Weights of a small transformer language model: 15 layers, MLP 512 GELU.
Each number is 128 + 32 x the weight over the matrix's rms, rounded and kept within 0 to 255. Layers, rows and columns count from 0.

# layer 7 MLP up, 512x128, rms 0.124, rows 288-300, columns 0-127
[[128  72 146 121 136 161 104 123 150 132 130 104  62 118  99 129 113 120 159 206 114 106 112 129 116 115  94 171 128 117 141  85 123 164 130 147 116 100 162 188  81 153 126 102 173 147 156 152 139 126 154 157 160 108 166 121 135 158 161  96 174 123  91 113  61 138 156 175 102  99 118 133 141 154 189 139 140 122  99  97 114 145 190 118 109 173 161 168 128 111 157 115 152 101 135  81 143 113 120 144 138  99 113 143 142 100  24 128 145  77  88 133 132  67 144 106 127 118 186 130 213 140 155 107 122 128 120 138]
 [135 111 107 133 118 140 106 108 125  76 111 140 110  93 132 126 127 117  53 112 197 200 165 143  86 107 142 156 119 115  66 146 104  64 138 147 100 180 126 129 133  69 129 170  51 184 163 134 158 228  48 121 118  56 145 152  86 117 109 135 125 133 167  35 111 118 163 107 146  98 152  78  92  49 200 157 132 124 155 139 165 105 153 140 112 126 101  75  75 135 108  87  52 115 157 147 143 110 104  96 109 121 172 137 117 100 125  51  74 118 137 152  86 115  92 150 168 102 160 226 108 155  92 111  97  97 163 135]
 [175 129 142 157 122 123 139  90 135 143 110 115 147 141 133 163 149 120 120 102 141  59 135 105 112 114 136 140  90 110 143  46 124 101 123 136 181 127 124 146 129 150  84 100 115 114  78 150 113 166 133 114 105 209 117 104 105  65  88  84 193  79 167  53 136 130  94 191  59 114 122  97  60 121 217 145  78 108 195 126 169 161  93 125 145 100 134 201 109 133 122 149 140 116  92 138 116 116 120 172 182 149 121 125 156 131  91 112 129 137 247 127 115 137 134 192  98 167 103 121  92 150 159  60  72 158 109 147]
 [101 134 152 136 156 137 147  74 122 143 111 196 111 158 141  63 185 141 110 163 157 122 136 125 121  90  98 120 170 106  92 132 126 147 198 151 156  89 166 120 163 115 164 121  83  74 155 106 152 153  89 144 147 116 113 163 151  91 133 157 117 161  77 174  85 151 163 127  70 159 143 129 133 125 119 132 154 135 125  59  96 128 113 164 137 116 137 137 136 163 141 132 159 118 122 213  62  75 107 116 137 163 104 130 176  93 137 116 140 146 145 144 168  65 133 123  95 144 105 101  76  98  80 140 129 150 135 142]
 [102 107  73 108  98 135 128 122 198 151 134 134 119  68 115 107 100  84 168 152 105 179 118 144 133 150  98 197 159 130 156 116  97 111 151 114 104  92 113 116 111 131  79 177 181 134 103 164 106 146 213 125 170  69 180  93 141 140 191 163  98  93 124 169  97  96 142 109 136  95  84  85 127 209 198 108 131  77 162  98 127 159 165  92 104 148 101 150 127 100 117 113  98 163 157 112 122  67 146 162 144 186 101 130 131  99  63 137 108  94 147 172 164 127 106 106 132 162 116  90 150 126 135 118 149 143 140 155]
 [ 87 131  19 160 151 121 100 122 124 160 155 104 120 163 195 107 127 129 109  82 136 133 118  91 106 129 135 136 128 179 101 145 143 116 135  69 101 115  82  81 182 138 123 109 137 127 137  87 138 110  78  84 128 166  99  93 147 119 145 150  96  73 165 101 145 116 133 146 162 138  97 147 155 151  90 177 116 133 106 139 162 174 155 137  70 141 115 120 110  88 174 164 130 195 106 116 182 111 130 129 117  85 149 146  99  84  93 161 129 149 105 110 140 141 116 108 149 204 146 130 129 153  88 123 148 128 135 128]
 [116 103 172  90  94 121 125 112 143 108 135 138  98 140 129 113 104  72 126 129 186 115 136 116 114 193  85  78 119 197 160  82  83 146  81 128 127 119 206 133  63  63 171 145 141 126 125 151 145 145 117 196 176 145 136 183 134 115 102  80  97 166 140 107 121 141 145 146 157 123 147 151 121 120  73 105 104  94 134 157 129  75 132  72 118 174 135 100 132 167 161 143 115 113 147 123 131 120 145 130 146 110 130 127 140  90 128 161 108 102 144 112 136 102 106  88 107 146 184 131 141 174 138 131 162 124 123 166]
 [131 100 171  83 182  66 127  92 139 130 119 152  93 211  89 142 141 105 147  80 182  73  97 158 141 147  73 159  82 146  87 105  91 135 145 144 141 144  72 200 123 100 158  87 165 107 128 106 139  86  71  94 138 124 139 134 144 101  99 133 132 154  94 178 131 131 132  64 122 103 172 119 117 156 150 106  94 164  88 122 114  80 109 107 132 115  93 103 125 131 116 117  70 126 125  99 161 100  95  55 116 132 120 150  94 151 106 158  77 115 137  89 128 120 115 132 146 128 106 113 141 121 124 129 181 107  33 144]
 [107 118 114 134 129 122 121  89 156 156 134  69 129 127 113  99 152 172 172  78  90 100 111 145  73 132 108 143 154 113 102 108 126 178 152 151 115  85 150  85 125 197 127 187 120  97 165 118 141 140 105  97 149 144 114 176  67  99 132 120 128 119 143 179 102 134 163 104 151 115 164 103 109 113 110 108 135 172 145 156  87 166 139 109 142 116 155 117 130 141  79 128 123 175  69 132 137 142 119 172 169 118 155 110 167 138 124  48 148  86 129 101  94 152 114  92 158 140 127 126 119 179 112 133 120 167 104 131]
 [ 97 100 134 128 168 117  77 170 154 189 155 130 105 113 104  92 148 115 109 132 159 135 154 130 101  92 126 146  92 156 127  95 137 128 151 102  82  60  90 116 106 112 129  72 139 109  70 216 127 140 117 193 134 105 134 117 103 137 102 200 147 114 102 111 164 135 117 107  87 152 154 175 110 112 157 169 121 147 140 154 136  93 131 158 191 157 146 115 135 194 148 115 106 126 119 163 142  99 120 164  99 127 163  99  85 140 121  95 107 205 118 127 134 153 124 194 153 142 173 120 162 140 162 141 110 154 154 120]
 [140 110 145 103 164 131 121 146 157 142 107 183 104 111 169 182  91 100 153 109 159 124 136 135 120 121 124 118 107 134 158 113 138 100 173  98 137 107 155 124 112 151 110 175 173 126  78  99 105 136 159  77 167 165 109  92 143 135  99 136 137  92 126 105 164 158  80 136  60 173 162 145 165 169 133  59  79 123 149 132 103 148 104 164 135 128 176 124 176  88 193 132 159 114  81 144 130 228  97 138  84 131 107  99 107 154 155 154 161 187 115 136 138 105 157 158 133 205 163  86 186 106  90 107 102 131 137 166]
 [165 163 152 175 136 154 133 161 113 142 142  96 158 141 109 128 179 174 201 141 133 135  97  93 108 173 140 177 115 164 171  37  83  78 118  80 128 107 101 139 153 170 106 143 130  90 159 125  90 126  95 199 116 100 146 144 138 160 150 125 190  99 141 110 132 156 124 154 128 111 113 103 120  92 144 103 129 109  68 154  80  58  65 112 131 136  97 106  77 146  97 112 141  84 135 150 159 101  85 134 119 140 168 147 146  99 172 163 150 149 152 158  66 107 153  82 177 105 175 182 135 124 103 159 168 116 179 131]
 [137  98  63  63 156 157 158 172 127 110  93 156  95 113 109 140 103 116 140 138 145 128 208 107 119 180 122 110 134 113 107 100 134 127  69 115  70 120 137  79 114  83 113 109 111  89 125  94  96 161  77 128 158 120 130 113 159 138 141  99 127 133  91 114 194 131 110 169  49 177 188  84 138 160 124 167 100 120  66  70 111  69 174 144 145 159  76 131  54  72 113 122 173 118 144 159 119  48  82 109 140 121 120  97 106 193 129  69 181 118 150  97  99 160  72 137 116 123 103 133 116 125 154 198 145 134 158 162]]
# layer 7 MLP down (transposed), 512x128, rms 0.106, rows 288-299, columns 0-127
[[126 175  87 131 158  94 164 158  97 120 150 124 159 103 153 177 153 167  96  97 168 139 144 116 166 173 102 104  95 125 108  93 103 137  88  90  92 105  97 143 172  99 147 152 124 129 153 150 145 118 106 186  79 152 104  90  77 140 113 137 109 124  85 172 145 163  76 134  98  83 178 113 137 119 164 122  65  74 164 113 146 113 144  98  80  96 178 152  86 128 104 139 103 144 165 162 153 182 140  99  98 124 136 148 136 116 162 162 114 128 140 161 129 149 129 139  87 119 118 102  86 127 173  99 147 133 114 110]
 [106 134 106 162 143 129  39  66 122 133 194 172 140  86 117 102 185  87 107 145  99  98 129 125 120 149 100 189 123 144 173  80 123 222 104 152 129 133 161  94 164  82 116 128  51 126 107  79 157 123 185 177 127  76 137 111  86 122 132  95 158  77 110 119 163  92 149  93 119  93 132 114 117 141 103 189 114  86 104 117 134 140 126 140 138  94 107 142 108 118 189 134 155 120 101 167 105 131 182 128  76 170  55 158 137  61 161 126 148 116 143  65 129 151 131 149 160  71 131 193 153 142  22 101 123 149 125 150]
 [153 107 168  79 123 143 184 170  63  95 107 112 106 129 135 117  93 154 115 167  67 112 140 130 171 131 148 183 132 114 168 176 148 151 155 174 160 106 165 120 151 150 151 131 168 145 165 120  87 156  63 124 106 138 166  53 162  91  78 157  75 147 118  97 166 101 133 129 117 131  91  47  99 180 142 140 133 216 143 142 104  75 121 150 177  98  93 153  90 133 124 168 104 122  99 109  89 183 173  90  71  90 108 194 145 143 105 117 131 146 115  69 104  95 107  73 113  98  80 132 174 140 200 131 108 123 105 135]
 [139 118 150 164 115 119 103 132 166 153 139 107 121 118 116 142  99 112 102 110  98 135 116 130 162 181 111 125  78 208 122  92 148 111 113 111 134 118 160 117 119 147 118  47 152 129 160 150 106 137 159 118 119 156  92 109  84 125 156  86 132  94 151 110 200 124 128 146 140 131 139 144 126 161 156 121 139 153 177 138 138 105 110  92 135 150  89  83 138 115 168 111 125  85 163  45 175 113 185 131 128 107 145 129 154 161 134 123 138 119  65 106 182 192 120 100 163 123 168 145 149 131 148 117 112 114 166 143]
 [ 91 161 157 105 152 115 149 151  66  91 105  43 164 100 104 173 128 134  89  47 172 146  98 198 120 116 103 200 109  93  93 118 141  92 161 131  67 123 103 131 206 165 126 147 124  94 115 112 160 142  47 153 149 175 151 106 127 108  99  83 202  78 138 131 141 129 125 105 179 129 134 126 108 142  92 180 109  93 135  74 155  80 145 122 134 147 167 170 107 141 106  88  95 133 164 136 136 178  94 126 116 150 151 156 122 129 163 129 119 150 172  81 118 136  90 149 107 146 152 117 133 118 153 168 162  65 103 129]
 [156 117 157 140 108 128 149 117 110 140  55 130 114 124  91 155 118 139 119 121  97 118 127 129 158 116 121 154 155  90 128  68 137 113 165 132 120 119 135 142 140 133 102 145  86 149  66 184 143 108 153 126  98 110 154 193 144 113  93 138 145 122 106 145 119 119 156 122 148 123 151 118 117 167 122 137  91  83 125  51  98 126 120 147 154 150 156 151 147 141 147 138 118  54 134 124 163 138 136 143 117 147  93 152  84 154 153 156 156 127 136 129  90 120 171 125 131 117 148 138 160 165 108 134  91 149 183  83]
 [153 129  82 113 107 162 152 167 127  40 114 121 103 163 102 159 136 162 104 157  56  95 148 141 103 146  79 154 147 115 147 183 165 146 131 143  88 148 110 168 208 137 151 149 129  48 128 141  82 197 109 173 105  75 114 147 167 143 162 101 162 129  92 141 123 130 176 137  77 113 122 144 124 122 136  95 181 132 136 100 146 138 105 154 164 109 132 114 147 108 117 101 141 150 132 152  81 111 158 172 105 117 130 142  91 128 173  83 157 159 107 125 105  84 143 143 150 100 126 147  87 109 108 163 141 167 101  94]
 [137 155 129 159 134  96  89 144 108 139  99 139 176 210 116 126 135 111 161 156 196  91  65 155  96 101 176 116 129 126 116 135 135 227 179 183  64 129 146 165 149 141  66 143  86 131 139  87 160 108  97 168 106 164 157 165  84 135 148 169  94 128  77  94 151 139 174 157 157 140 101 108 148 121 166 178 107 108  43 132 149  94  66 178 164 148 133 126 104  74 151 112  79  87 159 127 118  83 117 185 130 127 133 122 149 111 127 126  94 230 125  70 103 157 160 122  98 171 136 120  81 108 137 224 179 141 107 152]
 [ 95 148 167 143 123 108 117 154 138  44  70 165  98 175  79 162 131 114 133 173 110 143 159  92 113 155 181 128 139 129 164 187 108 111  99 102 141 107 124 126 125 124 135 101 138 134 192 105 103  89 131 133 137 153 157 109 177 119 146 127 133 140 153  90 167 124 131 163  91 152 129 133 145 148 121  67  79  97 102 144 178 110 112 109 140 108 144  43 160 170 110 125 121 133 128 123 129 132 118  99 103 160 160 152 111 146 115 181  91  81 109 104 185  92 137 126 134 123 142 110  81 129 137 157  85 137 127 154]
 [193  69 116  85 102 132 106 146 142 125 132 149 152 166 149 158 135 117 158 166 124 137 175  72 141 114 119 109 143 135 118  90 111  66 113 139 118 161 122 142 133 108 125 166  78 131 125 127 114  86  74  77 146 156 154 115 135 121 104 186 101 133 146 124 105 167 132 131  91 113 145  85 170 158 105  92 233 115  93 133 127 178  72  79 134 179 107 156 137  77 156 105 161  98 131 112 164 123 159 129 179 143 157 132 143 113 108 136 165 140 190 108 160 100 139 111  72 156 101  74 114  89 130 139 193  71 140 184]
 [146 164  84  98 136 108 125  62 114 139 123 135 161  96 132 142 158 111 126 149 169 140 129 129 161 116 143  96 132 130 146 103 107 163 112 175 195 159 148 133 128  84 127 132 161 130 140 170 120  79  95 178  69 178 162 104 106 150 103 138 109 136  64 157 163 153 157 106 114 139 137 149 112 103 140 161 142 139 145 154 153 107 122 170  50 134 119 140  63 161 155 170 106 133 142  90 201 122 151 107  99 125 138 120 150 102 118  65 133 146 119 185 176 125 160 100 116 129 190 151 131 138 129 164 112 124 169  94]
 [114 129 113 138 122 141 207 118 146 131 140 119  40  94 153 144 190 147 145  85 107 159  90  96  83 159  75 141 135 121 117 157 158 161  91 151 135 137 120 114 123  78 183  21 164 144 126 145 134 164 152  75 126 113 104 140 129  81  87 180 150 141 132 148 156 104 160 142 100 137  79 153  90 160 129 142 169 117  87 146 102 127  98  80 160 142 107 124 178 152 115 143 163 154 120 126 112 158 152 189 126 186 133 158  82 130 103 123  66 191 125 131 120 161 135 151 177  68 149 160 166 120 119 169 113 175 124 136]]